python train.py --n_layer=12 --d_model=64 --n_head=2 --n_kv_head=2 --head_dim=32 --d_mlp=192 --vocab_size=8192 --activation="gelu" --norm="layernorm" --norm_place="pre" --norm_eps=1e-05 --positions="rope" --rope_base=10000.0 --rope_fraction=0.25 --qk_norm=false --attn_scale=0.177 --bias="all" --tie_embeddings=false --parallel_block=true --extras=["capped logits"] --init="trunc" --init_std_qkv=0.0747 --init_std_o=0.0 --init_std_up=0.0747 --init_std_down=0.0 --init_mimetic=0.7 --optimizer="muon" --lr=0.0108 --beta1=0.95 --weight_decay=0.026 --lr_head=0.0124 --grad_clip=1.0 --warmup_steps=200 --schedule="wsd" --decay_fraction=1.0 --decay_shape="linear" --final_lr_fraction=0.1 --batch_tokens=32768 --seq_len=512 --doc_mask=false --train_tokens=141000000 --steps=4303 --dataset="wikipedia_en"
Each number is 128 + 32 x the weight over its row's rms, rounded and kept within 0 to 255. Layers, rows and columns count from 0. The size above them is the row's rms in percent of the matrix's.

# layer 7 MLP down, 64x192, rms 0.0801, rows 0-63, columns 0-95
size [108  86 102  91  93 100  90  84  88  89 104  96  97  98 119  99  99 108 102 102 145  98 102 103  98 105  93 101 105  98 121 105 102 101  89  93 101  97 100  98  98 116  97 111  93  92  99  99  96 101  91  93  92  92  96 111 101 102 101 108  99  93 101  83]
[[170 165 140 154 176 164 121 148 164 142  98 130 148 153 171 146 119 142 146 125 130 116 144 134 117 119 166 113 152 121 119 136 146 161 210 102 166  95 119 199  96 122  90 122 169 127 118 144 165  84 137 135  92  93 106 135 118 109 133 125 122  86 123  92  97 133 190 139 165 125 162 198 182 134 109 143 175 127 126  86 127 131 143 203 146 104 157 102 211 180 165  99 169 192 158 115]
 [149  74 150 167 154  76  62 108 141 144 164 125 104  92 178 114 131  58  99 137 190 171  90 151 119 108 118  66 104 187 125 130  92 171 131 124  91 159 181  92 145 166 131 119 154 161  94 179 120 139  92 119 135 146 174 120 169 121 164 149 144 184 106 145 176 164 106 174 147 119 129  67 162 178  98 115 137  62 111 128 144 149 139 155 105 138  74 122 119  95  81 127  94 140 177 134]
 [ 76  91 128 110 154 114 117 106 113 188 208  58 178 124 121 118 133 104 101 146 108 137 141 122 158 159 126  49 136 162  91 102  89 131 130 144 100 149 117 229 136 101 104 154  77 132 180 103  95  83  74 131  99  79 131 119  63 152 121 126  95 117 145 154 105 133 132 100 109  74 138 139 114 147  99 118  75 134  81 110 168 120 116 143 143 140 137  91 126 137  84  93 104 116 138 116]
 [144  47 119 173  78  94 135 132 109 133 100  89 140 166 136 158  99 129 111 187 135 120 115  84 110  91 132 101  86 156 134 170 127  75 135  92 149 187 135 149 156 128 105 160 107 119  80 218 126 133  89 145 148 174  90 158 131 190 137 154 174  85  97  66 158 129  78 152 107 138 168 112 154 129 118 106 184 144 117 131 185 177 185  95 102 123 171 110  87  67 150 134 102 109 158 148]
 [ 99 152  58 106 133 117 178 119 108 100 114 142 177 156  91 145 131 114  99  99 147 134 129 115 102 177 189 152 106 129  67 213 143 173 103 101 118 125 134 126 120 129 147 137 186 159  87 145 140 117 163 107 102 129 196 171  94 105 134 119  88 105 113 155 117  99 128 123 118 155 139 109 101 128  76 123 158 102 155 122 128  93 162  86 136 186 102  72  65  62  94 138 124 112 107 141]
 [104 158 178  94  59  74 131 175 106 124 115 108  91 150 128 120 125  99 129 135 116 172  90 139 135  97 129 181 133 127 183 157 138 127 151 102  69 155 116 115 113 145  83 121 112 138 126 130 139 187 110 125 152 149 113  82 134 173 124 134 111 124 122  98 122 138 133 135 107  83 107 122 174 197  93 195 100  97  97 127 128 145 139 108  91  73 145  51 103 162 104 141 121 131 106 107]
 [157 113  89 136 162  93 104 137 110  76 146 155 127 114 218 119 128 144  94 112 106  82 153 119  93 102 116  87 153 131 206 117 149 131 109  76 144 144  96 117 112 141 127  84 116 111 126  80 119 109 116 115 131 129 101 121 104 136 133  95  93 129 220 148 135 127 143 167  90 131 137 109 133 112 108 139  64 137 137 138 182 130 133 128 132 179 154 119  97 153 129 141  87 116 129 125]
 [173  86 137 160 120 158 103 194  99 112 150 166  81 101 186 101 136 135  53 134 109 168 117 198 106 116 149  72 123 124 121  58 164 116 104 147 110 143  94 139 133 111 154 134 163 113 128 113 145 101 153 182 138 153  91 148 128 106 189 112 137  63 158 149  98 133 148 127 134 113  92 109 132 133 152 151 114 184 147 146  79  93  34 115  63 166 119 148 137 129 130 125  60 160 128 141]
 [140 126 125 109 143  79  74 132  95 104 129  24  87 106 127  90 170 154 152  96 107 153 114 153 103 131 164 144 164 126 128 140 169 126 149 123 190 135 171 164 128 136 143  97  86 116 135  90 103 178 126 141 137 150 163 137 150 121 159 122 134 126  77 136  96 165 173 158 126 134 134  83 190 153 133 163 165 162 152  65  92 155 133  92 116 142 144 194  95 203 173 128 151  78  68 126]
 [168 146  46 163 133 118 170 113 144  84 167 114 121 199 142 126 106 120 125  97 154 130 108 146 117 117 171 195 142 175 175 133  99 164 125 137 164 123 132 124 137 116 165  98  85 117 126 136 195 197 142 127 168 122 113 115 156 117 123 139 103 123 149 101 120 163 133  44 113 106 141 113 134 133 123 101 139 128 135  96 152 111  58  85 137 134 159  65 133 177  80 169 113 139 109 113]
 [ 92 136 170 136 152 101 152 133 133 130 173 108  89  99 179 147 156  96 126 146 128 115 183 167 124 148 142 117  31 115 122 166 121 143  98 154 123 128 115 104 102 118  98 148 111 122 175 130  84 150  63  91 118 121 178  98  96 150  94 140  99 114 138 158 160 143 153 179 158 143  94 139 174 121 155 122 162 111  81 113 140 122  98 157  80 191  97 184 142 108 117  75 123 122 138 131]
 [134 118 159 123 125 108 104 107 119  79 139 116 109 118 153 102 140  91 166 111 139 143 184 125 110 125 122 113 121 123 212  60 129 122 170 110 133 144 110 103 103 149 141 197  84  92 122  63 127  73 127 149 137 107 137  90 102  79 136 160 170 127  80 153 122 113 146 159 167  99 140 105  95 108  88  71  96 130 140  82 147 129 122 159  80 162 113 165 147 100 173 129 140  51 128 116]
 [ 95 120 157 145 149 152 119 139 160 123 146 147 139  87  68  91 171 165 116 154 140 166 179 148 129 113 175 111 120 114 131 146  82 119 129 153 120 155 166 103 127 107 172 102 161 129 140 103 143 146  22 109 148 107 115 103 130  65 130  80  79 117 158 125 194 108  88 163 133  62 100 109  71  97 129 176 167  85 137 149 104 124 160 144 113  80 139 172 111 142  86 105 145 135 101 107]
 [ 99  87  77 157 119 107 125 114 168 175 145 119 145 121 111 122 148 123 133 104  88 144 101 145  90  87 116 124 206 103 105 117 173 106 117 124 150 177  67 117 158  91 109 157 102 114 181  89 106  82  98 137 118 129 153 144 159  48 124  84 148 106 144 137 141 113 119 103 110 161  90 143 132 115  82 157  78  91 106 170 130 151 124 130  95 136 138  98  72  85 128  80 175  98 141 151]
 [122 214 163 105 137 101 108 173  99 179 195 121 132 136  55 111 113 128 136 144 148 158 108 112  47 129 159 130 111  86  96 111 126  82 127 158  95 162 165 120  54 127 131 121 136  52 135 109 135 134 126 129 176 103 100 166 112 107 159  97 158  52  92 197 134 146 133 120 143 131  94 183 132 151  72 138 128 138 170 143  61 111 165 160 173  86 136 103  90 173 153 122 105 118 166 172]
 [109 157  98 119 116 158 154 146 116 189 131 130 182 181 138 180  99 102 101 146 130  66 147 169 119 137 127 163 157 132 129 142 177 139 195 127 101 132 156 156  62 110 157 144 125 157 161 146  77 121 121 119 115 133 132 121 136 147  78 197 121 149 147 160 142 100 136 139  99 134  80 138 109 167 145 124 105 173 180 137 127 132 166 193 148  68 164  94 101 148 148 115 132 193 152 161]
 [133 124 149 145 145 120 138 114 105  77 158 149 127 100 133  88 151 139 112 106 112 121  92  84 158 118 151 162  39 130 105 123 118 115 152 185 183 145 111 100 130  97 164  62  79  81  93 113 149 119  70 142 154 100 127 116  73 152 107  85 117 181 113 101 157 135 101 184 117  28 164 131 149  86 116 113  87 112 109 130 131 136 127  88  89 107 154 139 168 146 113 100 177 125 119  92]
 [109  89  69 126  83 125 126 147 147 125  69 117 144 116 105 105 131  96  97 159  96 173 129 114 150 103 114  98 106 186 162 144 136 140 101 137  37  81 108 111 117 102 163  85  93 143  91 121 127  43 119  65 107 141 144 168  80 109 136 108  98 148 136 140  99 140 117 202 121 117 117 136 151 137 146 166  72 145  99 119  97 121 132  50 140 136 125 178  92  82 191 156 116  79  94  91]
 [129 116 103 115 174 150 181 166  77 165 131 172 168 179  87 137 107 141 121 151 136 116 193 164 131 143 149 157 114  37 156 136  89 132 135 154  85 148 140  92  71 109 110 140 187 167 107 138 169  86 160 128 123 183  89  93 115 156 124 147 118 122 109  75  97 146 154  91 156 175 154 152  87 132 158 146 184 191 131 105 105 116 175 129  98 139 114  83 139 170 111 120  93 169 161 120]
 [ 78 131  80 199  71 110 163 185 123 137  95 177 105 100 123 136  52 160 130 156 178 199 147 129 157 154 160 122 178 135 104 127 158  86 123 146 117 131  76 149 121 170 160 120 163 148  61 161 118 121 133 153  80 143  90 151 110  98 183 119 154 169 102 191 107 164 102  68 123 137  95  95 156  94 144 186 112 138 119 130 139  71  83 124 136 146 111  90 121 155 123 143 120 120 104 130]
 [107 143  59 172 100 156 139 140 133 197 116 157 156 180  84 153  52 123 128 136 103 113 150 117  80 165 143 133 143  84  92 141 106 144 148  86  82 108 118  65  88 122 155 169 132  93 139 127 175 172 135  81  78 107 151 126 159  99 130 149 115  79 147 224 100 138 141 111 132 105 125 125  96 138 207 134 122 188 211 158 120  99 125 157 140 168 152 116 123 114  78 133 147 135 145 176]
 [125 127 146  89 158 134 175 108 138 121 135 115  99 111  97 101 152 125 177 118  98 155 131 181 179 121 142 124 143 142 159 167  77 189 130  99 153  89 143 128 152 157 112 121 137 176 159 151 159 148  98  38 191 137 166 111 132  83 126 199 134 169 110 100 183 123 156 133 191 122 171 135 103 168 150  77 163 115 132 131 134 157 124  97  55 130 150 175 168 158 105 112 135 138 184 150]
 [111 170  75 127 124  74  82 105 142 149 113 170  89 150 154 126 135 138 157  52 144 131 162 149 124  84 166 160 115 106 182 111 114 121 128 119 160 181 113 108 127 149  97 148 179 152  83 108 112 140 117 155  82  86 138 127 173  97 116 164 145 170 137 177  97 130 115 130  96 141 127 166 120 158 195 103 139 151  93 177 137 136 133  78 158 169  89 150 194  58  91 105  98 115 108  78]
 [114 141 133  96 104 147 115  90 154 111 188  46 100  59  48 105 123 154 130  53 161  86 148 133 120  97 118 128 140 175 128  91 109 110  91 165 176 136 137 132 144 123 146 118 142 111 133 136 107 176 138 148 155  83 123 137 152 137 137  60 170 117 165 170 173 104  52 168 112 163 122  72 126 130 135  97 128 120 117 143 116 155 135 142 236 100 129 126 128  74  79  96  93 104 132  85]
 [175  78 128  57 178 134 125 140 170 103  93 100 140 100 133 131 135 126 152  94  92 131 118 152 157 108  88 104 135 223 111 128 185 169 123  66 180 182 159 166 132 164  96  83 119 128 216 121 124 121 193 124 104 140 200 152 143 114 186 137 111  98 102  58 152 106 101 106 128  99 107 157 131 198 127 125 128  93  92 174 154 178  91 107 147  87 189 138 105  84 135 130 107 153 123 160]
 [143 109  92 196  77 148  92 140 107  94  93 156 104 131 138 141 146  93  83 162 112 105  15  80 154 101 112 132 165 187 139 115 161 103  81 160 156 159 140 149 107  96 102 112 162 125 202 145 150 135 167 157 127 161 146 151 120 185 129 127  84  98 131  51  90 152 133 140 156 183 136 156 141 137 128 127  93 167 154 152 153  81  95 189 144 109 150 132 117 164 140 189 102 146 114 181]
 [130 124 103 226 125 113 119 124 119  91 161 166 156 109  86 157  90 177 195 115 145 141  82 152  79 135 129  94 150  87 131  92  67 105 123 149 200 175 126  66 129 164 123 112 104 128 149  81  86 108  87 101 131 140 106 129 138 105 128 106 140 163 116 181  63 160 113  95  78 165 101 115  90  88  90 153 104 159 173 166 129 142 167 137 144 119  61 150 134 100 191 177 122  81 151 145]
 [124 128  79 124 115 112 116 139  81  90 111 133 120 133 101 125 120  80 139 186  72 131 171  62 128 141 158 152 126 131 136 195 118 101 138 173  90 136 167 115  99  99 102 161  76 132 125 139 132 182 110 116 135 106 116 135 127 122 163 117  66  92  48 201 101 110  91  83 117 153 110  88 112  94  84 170  93 109 112 144  95  97 141 146  62 180 148  76  99 142 109 164 120 107 128  95]
 [117 128 139  35  97  94 148  94 138 123 128 113 121  91  97 109 187 117 135 115 172 128 141 130 180 107 126 141 102 194  59 138 140  95 132 176 207  68 128 189 123 116  67 151 143 104 155 168 115  73 128  86 106 203 128 158 134 106 167 129 176 170 120  83 130  94 106 203 111 145 111 135  96 134 168 110 120 182  86 145 101  99 128 103 143 166 122 158 110  92 130  80  93 103 154 122]
 [131 191 129  86 154 106 121 123 123  99  76  96 105  95 160 130 144 140 122 159 146 124 119 134 134 140 139 136  97  97 134  64 104 138 111 152 161 106 181 122 206 117 110 124 112 139 130 102  95 139  85 112 201 132 187  68 188 167  45  81 168 201 110  65 175 117  95 149 121 121 142 111  86  96 143 201 124  84 112 108 126 134  87 118 123  94 108 176 185 108 150 136 142  98 114 130]
 [170 184 172  89 130 159  83 178 130  95 139 116 125 185 147 140 138  40  97 180 115 130 112 109 128 173  86  92  99 131 130  94 131 139 155 144 106  83 143 106  77 126  83 166 110  75 120 146 162 155 119 182  95 137 108 173 127 185 114  99 118 108 114 111 135 124 169 175 104  95 132 113 100 166 154 136 109 100 137 119  96 107 138 183 127 100 112 156 119 124 177 162 162 107 135 138]
 [127 125 154 113 128 163 121  72 171 121 113 108 150 166 109 138 163 162 163 114 121  35 132 110 100 149  90 169 124 177 166  97 116  86  98 133 143  77 204 147 147 109 150 120  92 109  78 113  76 122 130 121 157 115 135  70 133 133 167 131  94 178 145 182 147 168 176 129 140 113  92 194 187 135 130 110 107 147 115 115 143 149 165 141 108 127 103 112 126 165 134 149 150 119 148 103]
 [145 125  63 168 157 141 123 123  95  76 178 174  83 121 120 135 144 158  82  81 132 154 162  88 113 133 161  94 128 128 120 163 182 148 102  83 142 160  85 199 171 111 152  92  88 135  53 136 148  95 123 119 208 138 139 167  90 115 190 124 172 114 131  45 121 138 100 167  98 105 138 139 156  71 176  76 175 181 141 121 126 136 137 125 124 113 121 152 197 148  98 121  98  95 160  81]
 [137  72 159 125  83 149 168 150  94 152 130 126 187 159  82 150 132  94 175 157 167 119 119 135 136 134 162 120  96 115 174 127 154 158 178  99 104 151 164 125 150 130 161  62 140 148 161 162 105 147 147 149 162  75 154 178  65 161 102 188 111 125  96 157  81 152 133 122 184  89 166  96 155  90 114 125 119 120 116 123 139 138 169 140  76 157 132 108 115 101 154 110 126 183 112 148]
 [163  38  83 116  98 138 176 197  71 110  92 164 131 133 132 149  90 122 130 152  68  93  78  58 157 143  77  47 138 161 112 154  93 155  90 123 140  89 141 140 135 130 159  95 114 142 135 141  98 129 110 159 172  73 127 170 127 179 135 164 100 152 151 143  67 140 113  87  93  91 107 121 169 162 156 160 151 102  88 107 126 132 128  80 121 126  75  85 107 186 150 184 159 184 166 130]
 [158 172 123 166 105 104 140 147 100 103 149 143 169 121 108 172  78 145 140 172 157 129 137 121 116 116 106 144 177  81 140 141 113 150 117 162  98 130 123  83 131 150 111 133 149 104 160 120 126 140 183 167 112 154 154  81 111 165  37 128  85 148 174 184 155 163 169  67 158 128 160  89 128 116 111 120 139 106 143 146 193 107 177 101 164  93 126 124 103 191 147 166 181 130  80 145]
 [168 105 124  70 101 138 125 190 149 127  83 176  56 154 148 148 144  87 167  84 168 119 140  98 193  92 159 112 171 124 147 150 180 149 102 154 133 146 133 144  77 158 110 120  97  86 113 114 191 137 172 108 117 111 179 185 121 131 119 145 125 183 129  71 119 157 123 133  93 134  96 171 106 153 173 132 145  76 122 105 149 116 137 131 148 113 168  64 102 100 160 117 129 114 141 117]
 [ 92 129 118 123 138 167 159  82 106 109 113 156  74  66  66 119 181 158 153 131 109 127 174 130 138 143 190 146 151 127 150  97  99 108 144 151 145 121 107 122 134 120 142 127 125  76 125  94  87  82  97 192 123 102  95  79 108 128 125 151 129  77 149 157 157  78 107 108  85 201 147 185 153  79  97  92 139 114 131 117 106 171 132 151 149 109 132 163 163 111 148  63 173 118 149 124]
 [ 71 147 164 128 110 158  95  62 119 152 143 108 106  86 171 132 142 149 137 138 118  96 141 108 128 173  46  87 118 100  87 109 169 142 148 175 145 105 214 125 135 178 158 163 147 143 139 136 171 109 134 154 139 102 167 103  90 124 144  98 103 158 167 146 113  59 155  97 124 134 158 143 146  91 145 141 174  98  99  83  92 131 152 154 189  56  53 158 152 204 153 130 169 114 121 159]
 [ 97 144  47 162 167 132 160  85 140  85 105 128 141 125 174 133 156 100  80 137 135 132 113  42 183  93 150  95 149  63  98 110  98 170 105 121 112 150 126 106 162 108  91 126 119  73 131 152  82 141 154 136 134 159 123 104 115  84  95 142 132 116 107 103 149 174 146 128  84  94 138 106 126 201 121 143 131  70 121 129 119 126 168 114 115 132 167 115 189 119 105 123  76 108  67  87]
 [164  99 115 166  64 149  76 126 156 158 104 137 120  78 124 124 133 207 156 151 168 134 129 133 174 158 124 174 149 107 147 146 120 180 128 135 129 145  83 153 140 136 149 122 141 127 166 192 163 177 117 157  90 140  82 119 167  91  81 170 139 131 170 134 133  97 138  90 109 242 118 149 122  97 119  62 124 151 122 157 127 103 156  96 125 122 151 133 156 196 105 197 161 134 103 126]
 [ 94  46 196  80 102  82 158 115 150  75  51  84 126  90 157 124 148 181 114 163 154 143 140 132  85 130  82 177  94 119 174 122 157 112 110 135 137  61 122  77 154 119 146 137  74 112 154 108 146  99  76 130 128 151  64 122 106 133 126 151 148 113 106  86 112 113  83  72 132 156 160 153 104 145 140 163 128 164  97 146 123 133  65  96 126 176 129  97 171  88 127 116 141  74 102  81]
 [152 176 197 162 164 178 156 107 186 115 102 121 141 134 132 120 137 144 129 102 114 148 108 119 201  69  68  97 164 124 132 125 131  99  83  91 133 170 102 159 133 130  86 124 158 132 111 146 137 113 136  74 193  56 107  69 168 112 134  89  81 123 125 147 118 139 128 101 142 116 118 188 128 145 142 113 124 133 166 115  92 157 115 140 111 116  93 141  80 163 143 159 147 139 106 173]
 [ 93 107 101 161 178 125 110 161 154 176 133 112 162 167 151 107  79 116 112 129 126  88  86 138 141 169 146  97 123  92 125 149 104  97 120  90 125 175  89 140  78 130 134 152 118 115 101 130  80 117 119 152 156 111 150 118 123 129 104  79 110 100 159 197 180 120 159  93 160 122 162 146 184 116 131 122 172 143 161 136 147  93 160 114 140 203 109 106 110 169 186 150 104 160 114 170]
 [182  78 162 139 174 162 109 196  92 157  81 135 146 174 134 207 152 110 102 146 133 103 157 110  87 174 135 110 124 131  97 123 111  84  82 186  87 164 151 159 135 126 104 120 111 198  86 126 102  96 174 112 105 160 125 122  89 145  36 139 104 133 175 143 177  85 165  76  59 162 160  92 140 146  95 165 100 127 129 136 112 107 103 147 122 175 156 111 106 166 123 100 124  85  77  96]
 [ 70 175 124  62 119 148 142  73 168 165 234 156 126 131 145 127 178 144 127 104 189 103 181 125 161  84  86 208 100 173 103 143 146  99 154 108 162 142 166 161 136 135 124 133 155 128 105 107 119 183 176 171  91 142 105 134 136 107 145 134 125 128 169 155 181 148 118  76 150 149  96 142 149  89 113  83  70 100 147 137 169 137 135 134 171 140 181 131 126 140 114 102 154 142 137 127]
 [ 86 162 223 115  80 114 169  89  90 179 122 159 169 157 154 100 102 144  90 130 139 138 124 142 101 140 117 177 121 167 105 125 133 110 122 124  42 133  90 120 109 150 132 134  97 182 177  74 160 135 116  68 106 137 106  75  93 135 138 116 153 115 143  89 122 147 138 130 101  91 157 120 115  96  88 109 120 186  90 119 182 126 162  99 121  93 197 144 148 130 100 122 189  72  86 126]
 [154 154 145 118 136 112 159 128 106 143 134  92 107 151 131 123 131 126 161  93  97 149 106 160  63 125 167 163  73 172  90 147 114 145 117 123 114  97 124 137 132 111 158 120  93  83  84 102 103 184 177  78  59 193 190 102 137  99 125 138 109 113 102  66  96  95 161 144 151 173 149  81  72 136 172 141 113 174 114 104 154 151 172 164 131 158 150 172  90 152 158 119 215 104 103 118]
 [106 165  84 115 127 111 169 148  81 173  83  39 231 114 167 160  73  92 104  97  94 137 137 117 136 128 148 121  98 120 100 136 117  79 118 169 104 110 154 128 107  66 142 152 187 169 136 163 133 109 160  74 160 132 167 118 124 162 130 157 131 149  64 111 131  92 132 153 162 140 123 143 167 123 136 134 148 128 116 132 157 113 137 145 135 164 131 127  90 133  86 128  75 177 133  53]
 [162 164 221 111 150 113  83 114 137 126 225 128 118 147  97 102 139 159 100 146 116 132 119 122  54 159 142 125 119 105 112  60 105 157 130 136 140  81 211 141 140 131 107 126 151 200 126 182 115 134 131  90 119 133 113 148 135 167 148 105 172 134 150 148 116 141 137 143 159 141 147 134 153 198 108 107  92  91 116 215 139 143 170 115 116  98  91 151 175 107 111 147 123 132 115 160]
 [128  94  85 161  67 141  65  54 129 202  79  83 142 106 211 160 127 122 142 103 147 122  96 136 194 106 158 188 137 144 160 115 140 143 141 111 154  95  93  75 128 130 170  67 107 135 135 130 135 120 174 122 116 148 107  89 114 134 128 120 168 151 106 133 126 130 117  97 139 162 113 100 157  91  74 181  84  95 151 166  85 112  73  84 136 114 118 134  87 174 111 164 154 136  75 127]
 [ 18 103 132 122 153  95 139 170 113  95 127 161 180 128 123  83 117 106 120 151 132 139  83 113  83 126 152 127 166 135  54 125 119 173 100 133 106 122 115  98  70 104 123 110 124  84  96 127 116 131  87 155 144 133 115 126 197 145 150 153 107 126 148 123 144 125 117 135 126 175 161 155  93 109  71 152 138 135 100 136 141 113  93 124 145 131 120 218 112 132 108 110  93 184 120 123]
 [123 161 144 134 140 156 109 140 149  74 142 153 112 163 184 154 129 145  94 158 146 109  90 121 137 159  90 133 110 129 100 173  90  78 165 130 114 147  99 133 118 126 105 159 160 188  92 157 157 177 173 110  94 111 119 113 124 114  96 105 203  79 103  93  93  59 133 137 142  41 138  85  87  76 112 146 201 160 174 117 161 140 108 162 141 126 143 154  91  97 108 109  93 145 141 191]
 [126 152  96 146 114 131  84 153 118 157 134 107 123 144  61 107 110 165 161 147 115 120 101 151 149 145  76 120 178 124 122 162 142 135 202  78 101 164 105 123 177 176  97 188  89 219 127 141  96 149 115  66 119 144  77 147 136 148 126 159 127  84 103  83  82  91 105 174 146 104 124  68 180 159  91 131 164 166 151 130 140 118  86 128 169  98  76  24 127 149 136 113  75 140 126 182]
 [150 212 203 128 160 124 138 108 162 145 151 112 187  96  85 128 109 195 166 127  90 156 186 161 110 113  60 140 132  64 149 113 151 121 196  63 157  93 168  50 129  91 151 110  98 122 135 121 161  94 129 133 113  91 131 133  86 138 143 160 127 139 144 176 162 138 163 106 240 119 124 114 106 128 120  90  91 126 121  85 125 116 159 140 121  84 115 121 190  78 142 137 136 148 127 103]
 [203 108 147 133  92  88 146  89 186 174 136 141  88 106 155  88 152 108 163  65 158  73 111 165 141 104  67 114 130 123 131  89 153 110 102 118 176  84  77 127 189 124 121  96  83 117 154 103 145 145 117 141  71  73 106  93 136 107 141 130 169 145  96 130 144  76 171  99 105 122 109 106  58  99 193 118 118 137 107 135 136 131  76 103 114  65 140 158 163  60 141  66  93 149 152 114]
 [128 135 144 149 115 124 106 161 160 167 158 169 124 179  83 128  77 147 111 129 160 160  94 131 109 154 126 124 158  64 184 166 152 123 164 102 134 103  91 129 158 150 124 173 159 145 177 164 180 156 128 127 177 180 144 142 138  99 175 154  96 127 104  84  88 157 126 151 168 109 133 113 141 152 103 110 107 149 195 124 122 134 148 142 141 149  62  62  96 168 146 198 138 158 151 151]
 [200 163 154 133 208 147 133  77 180 151 165 170  84  50 107  98 148 176 124  61 113  99  85 158 138 140 179 142 191 143 101  85 156 135  98  54 154 114  97  97 125 132 120 173 158 181  76  87 121  87 114 215  94 151 114 153 162 117 132 108 152  91 108  85 132 100  53 112 128 161 110 151 105  99 133 105 175 121 139  81 122 116  95 185 132 144  98 150 154 164  86 140 135 126 112 101]
 [147 143 202  76 153 101 155  92 124  70 119 180 114 118 119 121 180 183 106 115 120 131 182 141 160 121  57  76 161 112 154 106 179 119 161 158 110 118  86 136 195 162  66 139 170 144 144 120  52 125 167 142 102 119  79 164 138 129 122  79  88 147 153  68 105 155 111 200  76 132 105 112 125 131 141 170 135  96 135 107 108 149 106 126  94 111  87 182 137 105 111 163  71  93 161 133]
 [145 139 176  88 150 213 131 181 124  76 160 106 187 100 140 171  80 135 139 113 167 124  76 127 117 169  78 101  64 155 109 131 132 132 136 150 106  65  89 112 164 108 243  85 170 143 114 121 124 116 142 119 157 120 153 107 152 197 123 163 122 163 148 128 173 114 185 100  74 119 109 109  75 167 184  91 128  80 113  98 120 137 114 124 168  99 104 143  99  39 139 113 159 178 161 143]
 [ 98 141 104 158 131 156 107  40 124 155 116 147  87 155 143  75 164  96 141 191  65 110 102 141 196  75 125 202 161  94  58 134  96 135 157 110  99 127  73 148 128 131 123 145 165  88 107 142 129 138 137 167 153 124  88 117 128 122  75 135 176 116 127  88 108 148  83 148 129 155 145 172 129  94 151 123 135  62  88 106  95 143 135  97 132 162 174 124 154  97 154  62 165 140 148  96]
 [118  86  73 123 105 111 115 142 133 166  82 172  58 135 182 143 130  90 120 110 137 173 180  92 109 118 100  94 110 102 106 169  84 107  92 131 130 120 161 160 129 143 138 104 117  94 172 161 148 110 137 122 137 143  95 219 198 137 101 102 103 131 116 170 108 146 123 110 134 121 116  95 104 111 117  97 130 125 123 156  95 110  71  63 119 122 178  90 152  67 124 112 138 115 101 119]
 [171  31 143 100 147 129 142 126  81  87  30 120 106 109 152 151  92 128 182  86  62  99 135 150 176 126 163 152 121 128 212 147 116 157  45 137 116 131 141 176 140 129 133 153 163 153  89 108  99 103 203 167  87 144 145 158 185 157 167 123 143 194 152 124 139 129 105 137 153 105 116 114 109 111 158 115 143 101 144  96 136 132  87 132 113 134 115 144 137 122 123 171 104 166 112 136]
 [ 89 143 118 123 132 135 128  92 138  68  83  81 130 162 111 144 137  57 112 182 117 175 187 121  93 147 115 157  86 172 125  77  96 136 118 119 127  99 158 143 170 178 120 127 179 100 150  58 141 131 130 168 163 141 132 132  99 112 103 101 211 158 153 111 126 181 116 119 159 138 141 204 169  84  91  80 140 130 143 148 112 209 128 155 138 135 132 182 136  82 138 117 149 155 190 130]]